{
  "num_attention_heads": 6,
  "num_key_value_heads": 6,
  "norm_place": "pre",
  "optimizer": "ademamix"
}
Each number is 500 + 25 x the weight over the matrix's rms, rounded and kept within 0 to 999. Layers, rows and columns count from 0. Numbers have three digits each.

# layer 3 MLP up, 1920x576, rms 0.0448, rows 466-537, columns 0-63
488512490483520524478440495491518510485444500440531498453509485533477474455467536486501518491457497501501529505517472459496508491504485439504479486500492521551445503457553499503507519483503509
514477513448498491457490504469510513490513501486457497459510535480458485464495444503489528505481511529485429543541505503513485438532489486507543463496487508513509488517447491528542490498553473
478483483513502469451474483513516524473497483520524522522522483499538546530496430495472485524497456574514493519485521465530537471497488433478459500529505486498497489493483496498514485494462528
467467508496499512476505534465499507521542547473512511539503500494510468535472548507495525491506532514501512502452530445495531516508492463467462509529469436515490472507490515520523524467517475
497457505509544508475529521498500482502457538520481490492480477460480452507501508489508524476487486516483478493534483521549524465474515467538474525519518477507510556525549489512486537498493499
492474507499465479524498510452497505480506494490513507473473505525501533465511506528524509516503567475498509516446492574482474480483512481533486470514479503456470454465483513529491532487471489
505509495501542482473473482532528480492497480487470521499477534506471561512520531530516501476516532538477534507504484521487499455499486555493497513479491496526476493499483507501516490495500500
495514527510520483447513529505450440486482487491530522483467467501452449488482470530513494492538519523515531528499501484507516479506487510508458465483473489516500508516494555514525574477481485
488479485499507474533482476493541525520500507493472537512512538478514492467491510484520506503522525483478460492464463447484500511507525517530503517469485475535497465475497507487499522492521536
500498515546559527468504532501489528468526438480515540500524505486536511516499494495529525519520452444477507503504478510522503504504498499465509505457469514518456484506538477497487480488494489
495491454491485498480483464478512491509456501492496498464498541512470494523503526517485503525473522516478529525537479508483481463506490503496514491528478504510516564495539493490461517516509449
532519533461483474527507498486501511518476518495499482490495510540510492454470499532525531522497515528498533444479494510515504434499519538462479462516537507521510527467496524479506516489493533
468465464500545488546502497542529534491475521501497539460524507503451454488495469516444490497526556476468497491465487509483462537526489501516508519554513509514473511475518536514505533473500469
504499496509443487504476521480519524488518507471554499497518495521485504452487536499509498484496511403497477502499505490511511501536549453489496481510507467481477481533450485481524495495522533
515569482486430469503516519508503523458477493507484526501562508502463449460511483461514490458502535500520498496526549501504490486581492488506522508424491500529501512515482517464451511528505479
474484492479516498473500469499494483498497525504458524489539513490471484494489508539464475499505490476478487550496513474500477520496501511464482475499564479489469493515485526509519439466511522
514449491468523533505534542576506546468523524484436526512514499503506520512550513505510510486493545492494478544476485502491496471463476512504480528508502524502481522526508488503487511556512534
517522513502497472510462472474450469489518474509529512541480480537454491493545503492536507481461516531547533489509509479531546518529478477535471457496536511497490504513493502494516495468494517
508493485478498513511486513468477490524481521494486504503535492491499473498577515469494466511497519496500491520495506470498502502482485500491499502568532472485491485509494496472481496483494508
527500512514517517494505496487519498458460520543527502498494534485487496510485502494520451461498475449488476526512519518497524490489495480474464462505503506542495483543492500510502507517472507
514471504518496447495452470490504513503499556421499516439538497490462512538477533490538548457492502500515502514496524470500485470542516513494486503482511541469447467495478495486551511493518491
448522493509544521488520514501516524527483536530505485542513456507515437496500461483495495494509508501521509477485473495509507524519546523520498486515529488507479471502563520479497472499480450
479489519475501505515457484539531498506483469524501512490530512524504474484499488551534459481494520493478511533529485505506521494484500501503496537521480524502515519501500492485530508509501530
545525487498511508508460505486476514512491545467473448498502471501516460458475484535523506505540490520497490521491485532507512469511489498474485513501538467518486544473486511539514476479497525
546494519479511496539497507492527524449490509542530500499499503484512492495504516474461477522495491509520496516499492483515468506496525529508459514482469478505502506499479478499512469533476497
478481529511517498545497519510484504521522506449499494518468514471487531467504511471533502515431448500517530485493489552466509491518496494493478513498506499482481497505480543521498473498505508
519477518462517538491479522502486478497483522526487508474490489479501499502468501485544481512520497495486502525509501509492531523495465491560519496511478485519516535462479504517495493486481481
485515482502514539512497442509446503465520510497485509515461524518482521522474490483492506478463509496545506516535502483484495513458512489512450540493502493504444489478484531486521543503480465
463538466517527465499530479494511488526456458543501504495489493473511489464528490473473509491504505491494467529484478487482484518499496512506447479518483527502479499502553520535479456524513485
510463488519492469492556528502443489481471527506462502492511500476500497531502527485506550489532518517452466434471511496491493507486500514469539468499488480522493529493519524521489491454517493
472468478545488503506449500544486457509518517495558469508452492467487508481496477505548473491506529515506553490505475526488440529496512514460480476469538495477484500466514516502468480495510515
469456479521506501468505521522499511501541502470536480502536448484504499540485485506504471504490479530516490504563468495531516498554456466536521542510450484516537514511480470494502497508514526
508479505500507478473547508505519521552501494555487546533459488512510535529532490469519494531480522550501503463485530533519501503515502526491513509486488490473482535517498500506509493513528491
513523484534519499467527516525514505502478490477519482527517462537453479484472530500499483517534510518491483513471501500513505472492493510482511487522511546529498516498509485511482546502485498
504504495468505536532445510493458516488485465502479525476489491513500562488526471503497557523465514462503489483519516526482511481472478496512537522552511506479518487515496522485471506491477522
520505485502541483530478520498481509493491516491508480518514491510467474513460490472511491510497482503491486479493464520506485452511508495539524490474563541509506484542495467485494486534492486
485508423514468493507444495520495484498474483528512458506481493480476508500496484493496538508520543494520496538469499499493482496493548514473468507495465516530501497472503474502514475456531528
465507468503525502498518483474503515549457502463521545578529534458488502447480500506506518466499491456490498514486473541434528492484530476491486523490513471531498487498538480484479526475522501
475515489515495476516483487483550443524502508512481475533513497508508480512527515487476479509476475476510492524514478516527503486474507518521510488483517483483525528490535530499518503474488477
497498513512454416499501500494506452493472502476490487505496517495510531497468505451498527501494497479521476521501481504470510494492517465512462519491486524469490493499517516482530492495513478
494510476476517517555495478507474502502496450544460490478497527548479503532497482466505534532528482512519503493512492511518485493503521510498549465494483487527482508497532538485489458512517501
525465516538464480511562519502497465550520475505480517513514497499496470534495500467476471467493480556546498513487522527486481526482472491497548518480507493506525555537534530533523491512517495
526473520503513521532481505502491510487512502478444546474496509481458484518446518474506491531491544494460501496484503536492470512529463513519493458527487484497507500520514505496512491484492442
483523511486519509495487489527471507522518550548485491532478532513553493525525508493501485491533518493532511480469489498513488517478458492485529466497477463497483471460467469458519528496486499
513488505509522506505501476469494506486539500477494429460465454542534498461527528482472509492503526483489515481459542519497502503501522496527429513519479497501506517466538464457495527512541476
483459483513490546522525529489486498537507476488539483556468533507501540516516490495542462466515532474453546515531465477478481467463468523457535517491542535502524546519530505494486514493521511
469544507496541507504504444494548529486500507472491494472508531449477512495456480542523516488493520517511477488473485462524485525487467535499504470481519500533518502481497473503511485503536507
472509497540526508471507517491492521518486536451508502496482469514524504526516492490497557492539519490438463490493478520544517544460485543504506540501440507555516448492498492473448479515519496
501463498488473488509556506494516480480512513520530497477497501541485543490521484508466477501482473493487543458440507486532516504505504469501529461478492536474491540459476501515492527485476529
502472494521510468507502515482517529480484510542497512507467478465502502518542502466522507497547493557446522498484460502509486521507507538486530520477521495544498487485525506503453512482523555
478456489518463472500504572530493512468478468479536471480530495482539449488494477499508509520518523459499542528524475529459523537532532482519473497518499512552542475496483477471524515500483491
486500489492492519521479525487507517533522512503477521523499544490516543558507484529493480488477475483518492571530543533480469517510527544471547531479483484468519463468485488481512523492500494
500486502501446523491480522511498501452476507494477499547503498538486482513548542505513511471549498506462489476504498504528513474529521513480483484494477508506511518546524537572488481464505482
477509460513506469515498539495497485478548493527502484500508521511500486504455509531520536504509507525513539544532473467519470552489494526472506497465510503499474499508503506519514512533487502
533490474515483472492475501521512521525515503534508504501504524475520517516509481476516530479512527497461525486564514508506515496467526469486510489506499504523480539541524517489482484495505513
524525539487504556487516508491508477499485507450503533492534511472496524524502523487504513521522499504512492502492474482483490513487501523493513481451519519511487513460527517461494462494518499
474520506488477501435510519482507523495488509474485503527487487472490452457485455473478531475491500489499478517488510510505466526526508456487467417511486504511517512473475520509516500481502513
485531517498487486539484512550490510530497495503528519527524500528476489499511517423487489514518450492523478510541522497497568490471511499537503501518516498498529450516494421530480529502480474
450503527475492452496511496475495507476536497491459503500518491538462504501530457496500497528476440515511441521489484488501532531465497464480533486493529482506542496452476444487482472499519493
508447509520516505512482492521493483490505502483505485497527505521536481501495450561525528489516529520492522502501481475530516521526465488499486494510477517541493474486496476513509467474541511
466516473494493479503522535492473467512514494488493517462564510436516505511458478471511529515518462507523486483517473500504505474490508485508471542463505500513496517517490558489496548508509491
508499502478531527475548521485498465466480516482498508500467487478498441496501451498520503530513509526519486450517481499486491488488557468491455527492482550510522447485505468496508497554485512
489493508524493489508496535484513489501510502532535484476465521502535552541503487464510516520486537503511483520534486469511502500509502509467534507526506503506453472506517517488467483519481482
514472441525509491478500472521536504512500487489514496499506490488480523484438533523541492509477495477484512509509482496522473523489530553507510509514475495514486531506485518511495485595494479
529518515542483519521518516489499510500515545474508530529501476473566518560516492553458487495488473477489496486498469456505489484510549522515533507533499448523495494488539477490530517476494514
490503528485512487520508514482499488507481508492475554472502487544488487531457488474512514512477508510515464509482479447516489527524494562498543536417534501492525505487499505504491498506502514
508499524470515486502581543488511532522496498515507524532485537541526523481476476506527441543519485526474478546514475479472506453490537503466513490501488488526500473464461531483507475507512496
482503477512523473523500490531495512493508504505480511522521489470478483488513480511498517512514495488495499500519489485516540497515477526510496557468486487545521498500521457493478489475518493
495491534522476474460504552506519518529535503502478526513510541490519474473495524512482517462490500526484454480543472525508476507472486511493500508490546477503465505474561479453510482518458503
514525514503503486525501507472526546496533515507523490528565494499499494522536518517486487528507513507529473506433481508500587506522502478486516523525514537523516477524515480545509469501500494
499507488502487479498504535475457469525511504484534519481491527555502520509481493509470496468503495476508480505490462527531532532522511430487474490465489562486497504491498543503493497507499489
465514470520485472477490509497435491507540536500496496486479483528460501479489510498511521498482485468454486507508499516480465517491475484484522514464576557440530498499499497457484530494494496
# layer 3 MLP down (transposed), 1920x576, rms 0.0437, rows 466-536, columns 0-63
496570473550460488550512525537517545493515472498509508488536488477502502510516503565509495492471509506489505465496494519536516549432558521548515472529482485516490507490455490516503493479468478
531490503540491489525521509503473506538514508524517528504515448480504490503451536469499509494500511509498503500506529498498519520429535493452501483519507490477510470497529500475506483486455515
497502535536503479494498468476479502502512428455518506481517462507518507481482521465504488480460508529460489502436490506501539503474503516519550506511507488482470486488525461481525508498491457
491514504513503507516480487489477482494524467489512474481507541480506523496478516545502484480478556560520494506458522453484472514533509438488494494516531476486498495532496517523503496493535539
522504485539537528498453530476490509497469468528499488523501511488499471498484506524477502473506493503478498525537498495510481512489493516551500559531472472518497512533513506512494489496490520
495500516460473475489537502509517475520524485522505483517482506537497515510500486504518517471469510520476481496529514533481515488467472486502484490488482497510512497498457516511479468512568514
509533542462504553501511521446541420495435527537498487529536482461544515520487501510506481526499508534501501517497492482493516481509486455538454494491489462449467480471498505527500474496526509
479497507474488497521537508534527477482503460540526515524535475518495480495485495529480487505522463503502512502517497453507485453484514545526497506484477474494541494536430542495489505509482533
486460482502539514447526486529503480527502501537466504529514501488493483448500537542510515502500499479531455482504501523436490446561513501468499493488528544457486488528511529485503517531522538
501505519505516501491501502504480480509522510514510514517546483510526473535503457554517489506470536494453527467491514544469532476461518494484494518490528559498492526490513524457520449498464499
499516483535485510535493518507517493454502485458490474538470489494520494469515529486522516457490489495478512505468515545479543544493504493509529494469488503500487521498500499471543500506459491
513545511550523434523474473490502507515518481527493514489477519449492509547486502528456539487527552567543470507499479477477504498516526502486505512511566502507451492517483540517503515448510489
477437472440497525515518488517510521552504487464533536559507514489562481510482473456460504498535533549548485515516533454495501469478528493471512500521543506493505483525496495516490518491494515
485487489514450521457531529499493536524485435534487507495445546534476514491486496493461480531460493513491512477444501494515495521481486469504556505512503511482476489507481472527527515532502476
466510521506527516517485577448481536457479517501493471487450525468509510486541496487511480523481470486515460487492501498501499493498489509473505507520478505494494479468504513512513461486484527
517470490568509522495507506559526497493515532454496496501487532495559549512502498508544522521488495494477530502514523493534516508516473491474484482486491491516488464494522527464518549513488490
504528479531468496493474507484488506529496459504515511478509505530467497455472520531468522506494501530524456430510499503485462472512512532496531446534514507483509507517488494524534509456536481
458506474489490542503514471479539497492504522496467502513486485447516539489500472468526498511472508488497500540485540490505487482463489525529526531516500512542490465498504504492494505548508479
531503500482517503551519528485455483514463481505544484462470458473553500474493526504470494532500529465517521476516509463499517481524515468468447500483479504535506488531510511495468507503522489
500494497529531468494504523520501550555520478509453540473452469514545552510487511493549503499540492498496521528505496505500470507508507515472522484516525444489483506494484462501497478505477473
540489548480508471510505478469521484524486515463498441492459542497472474501504505486550504530458535502484510514486482496485488480538500482576508476468479535511455528496481485513507508534493492
528490481449475509515454500518553480523484500507450476492509517518455533514460474506479484495545484486484510507510451504452502502495497506508500501517517519513557536484500516482495490533504528
540545535468522514527475524465508513531493520470494464521518508527469494470482500474521491436492502491497549508501481480454527461501483513465512519469525512474432515502499531553478495503513474
510538509505528487530494501503491528543523492478501526548480504502524461492470503481479500470508477494532508482491498495495482452524481523510506496490467465488496490495504517500467516532531481
453484528437503471466490505523479487518495484468489488497494498501498495514500496507508512514495488525530511463452476523519532470488513513523492475520468493514509506470493525497530498505513505
537484519460479444469496519539488463497460520479472481516479500463506515514524547499516474529474482517505535517475512511485497538555472512518505462493476513486520477484447519485504498526501518
506514533464465492502521464494486564490507498509491458473472533508475497468484500496478472500510487511501511452500483515508460526529484483533577514492545475507507485512457560530535493525507473
554498510507467475460532489504510436503540483560533525512536498510475487510513509481523479532563519499480496513510483455520457476472456468441526513497488462532462493511486521517500507486520531
530460530522483513523493525488491480517495506452495512490484495531473469519498500487519484529486500533468472504483458543526505528492526538492549543484510452468509493489528499496534473483464498
490487501481476481489478550479460512501515486501495512563464483505467532476481442479505523450535510518451503487463514466512584469473521514504472526492550489475526488509497534509499508485514525
523499518471497501485460510507483507490501565488472453497487500489540532470519495527536477490516497462487509518502500546467515516515507450500518496483532517521485495527519441461477479543488481
510496535453477518521508577492511495503518453506467503507468548515462507486516485517519511520516476494470470515493531507504482516484486491488479436506497489427476456486456445513508508494518505
477525503459487505498460483466466479465482493460490504490496511474494470520513528495481497475497496460484466515523457490505514513477499510473501518482536476484474499484509481537477497470465486
458480511540448485518464495471528506479530519524557496487502470519506532527516487503466481509519518488523518499478483495516474551453469475495505523556504488479459494482501492507463491507477510
496520502502518483471525498481540497486478498517476462464522544542490520491464483542504509493484498492501503512467493465475514589430455512512508534503501483519529504510456465535512502563520500
501476445504543510498507493528485457498487461467517534489505510477477485482518488489520506541461540470453499521518499504516508498495514513495505440475502466520536511481493486457500527496511520
516488478425490487507483499510478486511417496545493425528494504455473499553514501539461526558487532495469514519522466479531502558496548489515534502513502488494496486498526528455453473494463459
507456516514500503488488552509512514480486530517456491478514525434524494486495495507526487479496530506472536492501471466448505499506493555561495489505451487494540504516476546478490510503495489
523486487509492502497494482475506522503482484519487542496530506538489502481480495501515493514484507528518495514501505505470506479438496540488494499489529498478528469502495510498499492537489524
515530494520490468491505496518493449495500504490466526521511466498505509525535514493461495482495482501489530520508484490505485507460484505508484507503492439507510488509503504491488540530497517
497507513486452495501519514473495522480488494493438519496543507502467505543484510462486519518512495508480492488478507548498468489491517488486517488476537505509437484465506521492514492547503513
506491514465485465508510526495454517501478507488444515496474518493509456516525529446468527475490474532518566522474500457557505495515541429484463484502521485510478528486491505525464488478536486
501531528504483481530454482477501502510485493536478563509514520472521511532491429492476498494506490545507529525482519526500531512481506486478498511516470442531482527523507526475511486489550515
508492473506495527487509457518504510493492477512518502507441518516485514468548435515489428544536490504493511517481475522510482511512522543518491504517522471485490492491522510517539476503504489
494506532484449489517519463511467503534491478513504500514555533478552514534474475504515486505535511514495505493475513536513500528458492535483506513512469481484475537477492480544463474478506526
473486526481481483531461496514524521476501489496413512526494458500525481529471530482532427489499508478515567492529510451531462509507450475495496490569432547517486518492480519539489465479501503
522471518516516498476479526465486522515442500502505493509497535520527503480485489499478544519500472488489485513511519496465493531515548481498474507470478503459478500500486472527489474465481466
468495474491449483464520508518503529498524505490525490538493515522473476467488522520472532482456548519505511512483465446488519512489487525492513474502493497508514500520467458518541520436483481
523523518467494529481492507509492517534512491504531561503525499513502491475518505503482499478454504509494499537518518552523485427517490522525477499525497543520526552468452557480491518488466536
485470500554474530469515544503486523510486467491471492490498515511502498464493527521484476484502485537537491528506482518540467473501566469490504533496512539421523541529533518527481497470473534
538480513476514494525496507480435521512512515489477493525511514471536483488505477488495504511464498506466454482488478478475489487515505500485485487544500542467431494461471473469497489477443502
521509520452543475520500523457477536494492509500532521502554502514455506528502549467521501482465511472520507509491494481519477454503437509508505506462529498525498525441507499514472522501519461
505525549563447483497455473428483541510478503499506490528526546535533524519520469492497527484498492490473516501531520526513545493504477493500478501498480518519460522534547499464522545513555494
505517529441492475515511519484489496494525491544542506520482507478477492501521520493481508496538527531500479521503512501485484491505466507495521524546497505489521523488480483492461477506536498
490497492488531486505485477476509559500518497484506473524507484481474529464526493498469513505532483471529496531520536497482531460449470529489497491498514493542507476487486510481473486478493491
480499499500517504516517470482476533540532490516501508447464493479516547487485524468559587521498504486503493515499491456525500452522478515507538504527515491477481485506568505524514496472486503
529534520490493504456551525499476482515537528503470472502510531522443505532456498460447531497514485483490510477478488516514480496452488493517471487490522462510514496495448459525461472527490525
500508455578501471544468468492491465453527512513528480514499474509485486490505493513513521510494503508513468495458530472518484502521492492514511518530535508474499480529527515498528527522553493
520481481495531528514486550497516536436498512498523506525496502544471488513515486554470489550520556530474524543478530513500504460508497516469510497473510482537478494492470510518507459439491521
502490510533462476482537501487531550518459526530509464501551553480451513477510496499496474485505519506439495479450474491543500527511459526485522546492469552485467528500466529500517523525540507
498511519557476549506497459487510449460488534467510503486514476516498471545505481522540483474514500477501515515502500488517470548507490499476536500479512485472507480526492519464554508493525539
514480572474520469476536486518508484467480503472524492555476499482468548521489532472483520504475495533490505489464505519455513468474532543486500483462477524516542493500496495510548523503520499
492503489416491545499490497526534473482503503501529482516507539509498489535525490479515486499494483480512482526526498516476489534513467514476488518475490497451471506464462495507490518467525471
477459443556487486442541550484447466496509517530522479474481536525522489503491521521501525490516478504461545475523504500531512467480532509488506551508496497530499495492516562522492507527486494
505502504516461487494534514491502563481536517530460535585496525484515505492479526516471478529522493492502493470507527548467479494510489498481508486467484478513517540500535532488544510514506526
519486508501531485522476468448480520492484453520530522474488516478500490501512474501522524436510536482533520496482507470480523486483472521501502450546508511504504503546495461496511491485478504
491495477517480507485518494488454550505467461516485516542486554495523478478531464486513484502511500484461532466464504500460511491464506486529521495474478505447480509498510538477495513557481502
553479510468524482470475572494529488524499541474518512459473496520479539535457469517557480475489510519481510523477543501526489521483524483474486535471484461476501466455509497517505493510515466
455529406443523470507463514498529525518494508503509505494482483539453552535494498487518528520554461443519504505494479478472539511474494495457528492482499429441539505519531477497493514478495461
513463523491462497510485511545507496520551528517531532531507549492516521495500516503476496467492550517487514480476490510482508495499508478463505542494514483525534522529516474492487516522490528
481504489420480542495544495508473520484480525508515491511502455518489448514490477503507490487538497439460450533475476457499452504472505474489538464505493530498526515499481507521535495456535558
# layer 3 MLP gate, 1920x576, rms 0.045, rows 467-537, columns 0-63
508490476491505527488487513469487515486510518505474456446487499494499510515516486556475464482528467493491504502503517475512509509546482483528535476491488488485521533515520530522526526551564466
480490502498511533486521514536521527540504539454508494511500529513535492497537504507528540502528519499483479457508485502530545501506454496518478473522506546453509471488470504476436502548477528
504516499549533487522513495491496483470470458527501477486468494467495479487540501494486501500497461508478499514478467520505507462477503500492524481474524522506535474517520525491469459487520494
488491506497457494513517470558510510492477510503487521525531491466492512480493478539499497500476484522479524482533498505489492490526513484527458494489555517507519537510480465515472506495487478
482505513505479521474548467512512532494505446507501520528510454474473510517522517545507447520509495471509505509507510549510454539530485501505525508530509521469474521478494484537480503522462485
480508526498475503540510515482491492486474543507512478506479483515535479529517489501512479496519461504516528531477492520508503473476442526470468514500513506502492472521492519511498501507488514
508487494519490476477466509497467509498476505484516496515490498450542506465484519493517483460490533509538512467498517522498532540492507455476503494516501525498519512548497538526514473486509488
527471491502492509489478476517515474506515477515497497486522480516511515499481498489518526528564503488500526516538517493503523519503505532527515498505489510542519485502500515527484485525476469
514496479477507495523464557473518512491468522492542505461483488451483538483490514483515484499509474486497499496459509491443511471519514529494467494516526519494470503517521452507457467491529479
509507493475502471482519494517486480497505489492489488475501500520471482477449465523464484524526438483480516529512545489524536497552517501523532500503481471510515517527492466487516498432522522
478481491532510508449536511527484521511549499466546542493505479452483463521481508538458465491481500493524489514507546490510493505563491506504546475460472502494463469520512454510504464488541502
480565499508512492438477508511499521491498542469516504477494510463494513521459500489520466494495466485487438501466492528483516479468535498511520468482498526489531546507496481475509460496499483
485485510546519549506522520550491495494501484525498515555463483443525493473511508524478531543518531536515529495504499536504480512483527439484527506465517480486524493471539509474506473512510477
486478490504503494496480500480549512499486485527507512530483497469568514477506527500509468520492492534482511485467470486493492531520495462487546481500520517464515490501552481494511458551466537
538524508519560465492518501504531454525494471470510499494530487476546535510481488499512518468530484474482502516507536484537519491539486487458483520528510526504510505477548484506507509536528494
537514524479561474466537491514530469464543479480472496455510528469549508523471516464503491486486478534526523490472474502534494518544491470502508542544498467508483469512509558480504494458540496
481519485488465497515486511493458494517509484484516534488487485510474537520488489534475484515537475483510488547530465497503520475454491530502447526500518461518512510533494483503518481472498476
500524530520470510469498496527461503470487497453496444464485508502491452482487525508494497536467501497495485491525476476496505503484488492478504487470533523454496480529528476515469521462499556
469518484526461506473501491489469468509500470447503523511558464516501494487501479470488496490494508488472544497523509485492489490459506488512454501514439496499509485535521480526484450486495500
519531495502510501478548515529499469483513505517486474518524453514491524485539501513468536499523490501484508495478510524477557510499467472508504482508516539487495481497514527481521476496559493
503493512510514502471501495450517507438502461525506541472481460466473462539469471518521462478508495523497523488532531481525514522523513534559506468487484508514453504544502492493504471486514537
515507488497486523491514511469513518504532489456487491507503440541488535490491515511506509510522509497500501521449481490506474469550520489455485521530488489495511517500499479482472492489474499
523484505495547500529493553506529491449536514480529498463516505468500513492476486486487500498459511490497487505514506487502518503474460501461504512512489510514495469513483475532472454509468478
496464505483483458484510528491481498543502483513500525464474468529494493503496483523539477479483461517503540492490493494548484496502474486490500454547486538491493477517503451527500517508506494
467504466499516505503539507530523493518490524502502497494485536474493507523461501530487509500469484495530522466494532522506500541490541519458510483490472531552490426482486527503501482508476464
470541492493499472504493463498514489504491494499518518453525490452509527494458521476495502486519494521515515529487472515541451499518506449475466495470526555474486506501497509497451492497491484
517503500536542503513467518487479500534510513455523504514491432478533491482465466498486487523493510510554503469501456521515504468528526471488493562497495483507498445530470479478490499508501486
491486532512466501473467475448527490466480536535541494520524455489535477488489521491526532531528522514484545498469478504507508482500497488512483472519478500504500512497531508482542507475479506
510536467504487499458518514538472486507471521496513543435493476503517514559534496497484478495493517493485545507561503439508484508452475515486508537545469481462528519511523484516482545497509518
512486478501492435529464501482491489496511516494516489492477509499493460493486476498484491540524522517486498496457490499483470506520508480542438487487497549485508487523468502509511541506478505
555490516505489483462470521483504505470536492445481491534531493447520532506481521494518524481489456484516498522486520465526515460495528493470486501487506456516462508479514475497468505494506521
505521530503498501510523514479551497522514501525512504539499481524497513495471489543539510514515491555509532488477506504494497471529478494533490477498488518493517518519493529478515488488542544
505472510494507523528545541459509496508570505520476461538464545471474493473485526521488496528476500458494504486517538506501532514516512498499533467514491477469494490483479481516461516569489491
506491453499518498497539483496485488525530518544485521496563469484498497496515485508513519501511495529468471500478491559531455490541515490479489527471527488487518461465512449502450482450491481
499565534507538496495518543472498518521560505500519489561494518507503486460510528459520442559520467493478497461504483459495480492491512479482503485478503477519489511520508451488533494479487541
468510462516492494449473506459504509483516488477447501478524516451515485465498520483521490483480495532514543489495512533500490496527479461487462477510487468544492494481483490504549499504519512
505464475487497517478499522523494505489509525489475507502547509501540482443534506505479485513511491485482493514469489500508530464497492523497496488493484526473523516475467525498448489506491478
493504464470519464527503484487539546494498423496507494505526512498473502528466509517507501492474482511541493476485539521456519500489474521485473489538531507520527493502500499504538488522493460
487466490499532529512529506515516495516474480521503481489537515522468444506497513469488488498462488485482495488465483495483509478531504541484488565542484475538533481511480491527500508535503535
516511503503471481467505474496520515443516524471509512502514496485495481506496529468494501517475485504478497500482462538500464495502505518517456510523509542463495472493474525517484484542512514
512538491469476472478495495496472500476523488499482498527503491493514534490505491491539501544510462527514496480495510481484502510504454517510553504520493485494495490476487471506478499500490493
526526535528509516516518489502515526538505517498473519551456526497476473508495516517536512490513472504511535490518483525501538478496529491489490479487509538484462523468486510480479522502502511
501496495483472492502489509485505478519554511471470513509465500503499510498522492539513513470561434486526514532476503486493478462476495530509513469463509546521495476489516490478498480534524543
480457502520501467497473471484470462515527501488504498491489475488466470490547496513470533472530535472503499507502534546487499526503490477486518496545476495525477485488500519532513454535488513
505481485500497455471509489505494495449480486472487473506507489476505499499493530539496520502456486505483522493519513531502463474461503535483497514475517528540472549522485505459467541514546543
493533490470503485475488468522498507497493488495501453521500479503492501538462506540522455511460483492522502481514502522492503483513487540486469517496521508501504475522496525478496527522493523
497526507488488496482499504437497508498478514470473513468553536527524468513536519531543541508489499489497474562503516484499507504529510520510503509486532482531495487501495463441509575496450553
504457460548523470522513525509449497479522523543505498529508484484492457488468493508524541483549532515463483496480475463464506537500490513459466517518535475473493453520500504516475477480480489
492540522508483529499523511502486472505526471526465533519513518474509477500481506481460454493496490511506475482526483512470460503486530524498516494496481492548492490494530541509507493539506481
528515472490480519530486502467476510534561502492465521496529493545491512561481516501519500523546500488497451483519540491488563547539541514461503495501506452474536478520509477518489517497499479
493475468531538478486501474518487498522544442493514507495447484507523550482485530482503504480510438463532532514476508515514493506506518494473511516499480499533499492485505478519418403513511498
544507512495533502536462512483534497481473488436513494492524477528471531481508502508577521496490486471548490500505509507471512462477516529485477504460508499511497463483505474461515524484475534
500520493490566481485529509511548504512486531514495501503514498482460479505454475519467539496538524487508497512486500519489476487493503519536536491454539515513488500466472519454447467506501452
499490477489527502517508470493473523505502473493510527511492455528507528485531484505525486475445523503497467512471496506479503511503488486501556487501478543501513509507492487507479500534511472
464529528508480472488505514518485533474498451534526462561524490494503478533476517524514483528487477471470502472506500496486465492502502511527488507512493508511483503522520485518472504523503496
467496477523516499510507520493531495462537511514506545505487484480531460521476467503527471474529473536468474530451481491540460487517474500465454503504454483524487509510523514495474512511492497
491524436539440507540511511504518461502542499500489467493518526502515482493512513484510547457503486515490501437494510505506446498464531525485520502510513468530469506493495533516522458524585542
543454492493498514527536521480494516440465475468502487505547486488480467523500513493513500497525497506555553535517510526442478500498534463497501503490558507495540523533488517480483518519497505
512510514500522494497484526498482491531547461479508512532480486546544496537486464492527506463455492502471529525498520498474480497501486506560495538529504498517497494493479474503492499489516495
479564534507512509519495529524500555489512479511522497544515507478451519509523481526540507539472467529477483501474531495492498494532517492522495496530484500470523493518483495513520502481477501
466453518507512501548529493554558529499519471532506527529510514469510448511511458466473524515506436510489461470452492485511541504470499507506494509495501539510486536529520461476464507491486483
509497468488496492443543511506500461500431494544510463504497486458496523540520505504518483507479508554524532498511553492493549497508485508491521498500496532542490482486522511518483487479493491
473476533504484481503486486510531496471529498482518472483474499523530529497502514505481490493516471470507502491529497512499490482493472516481477519506484444456514511483514550491517553499477512
547475535497469501513540527463495560517490527543477492518531527452511520436493459462520508521526464530510466447465497504497498515518517502525550503492487528516484474507483508522501514518505480
523489460480481503494490516499515526514490510484469480486505486527445491488490494458480498482517482524473493503482517520534460484489499477516511514495477482471512494510470504517483489479491468
482540475523509481490509531466483521477518507494462498543527554475504487462469477497518537490480504507510466474512527510496504507519489462516539533511484526486496538435517474519499430488507567
512463476502475505511482533462500478534512476536486464522475448504485501491541490501541498511539502481519454516471526487504518441506506509468505530517519492484504531525496542537536471553505505
500516500556496489503465521535504481532453510477496477514474496511514512504505476495531552507529502497520516508503469507497525535521446442510476518496493489477505471519524500477510505514508484
519490485519483476505467479539524501503459531552473500528487540526509454439458531538476522501475512513513489507455482516511493544531529478482486441509532526493514491503508482509482492515504480
497479504528528511522504472515517513518522472476448542515514497465483481441501494515534492526506518450469525531478528518502518504548500476536489527537508491466481476492541476519485488551525522
458472538528494478445526487490537505501502550503504522505456528480460524504498511530489535546513494532479491492507421490493488539530505483494549486462523489497517479509524491451423502515482553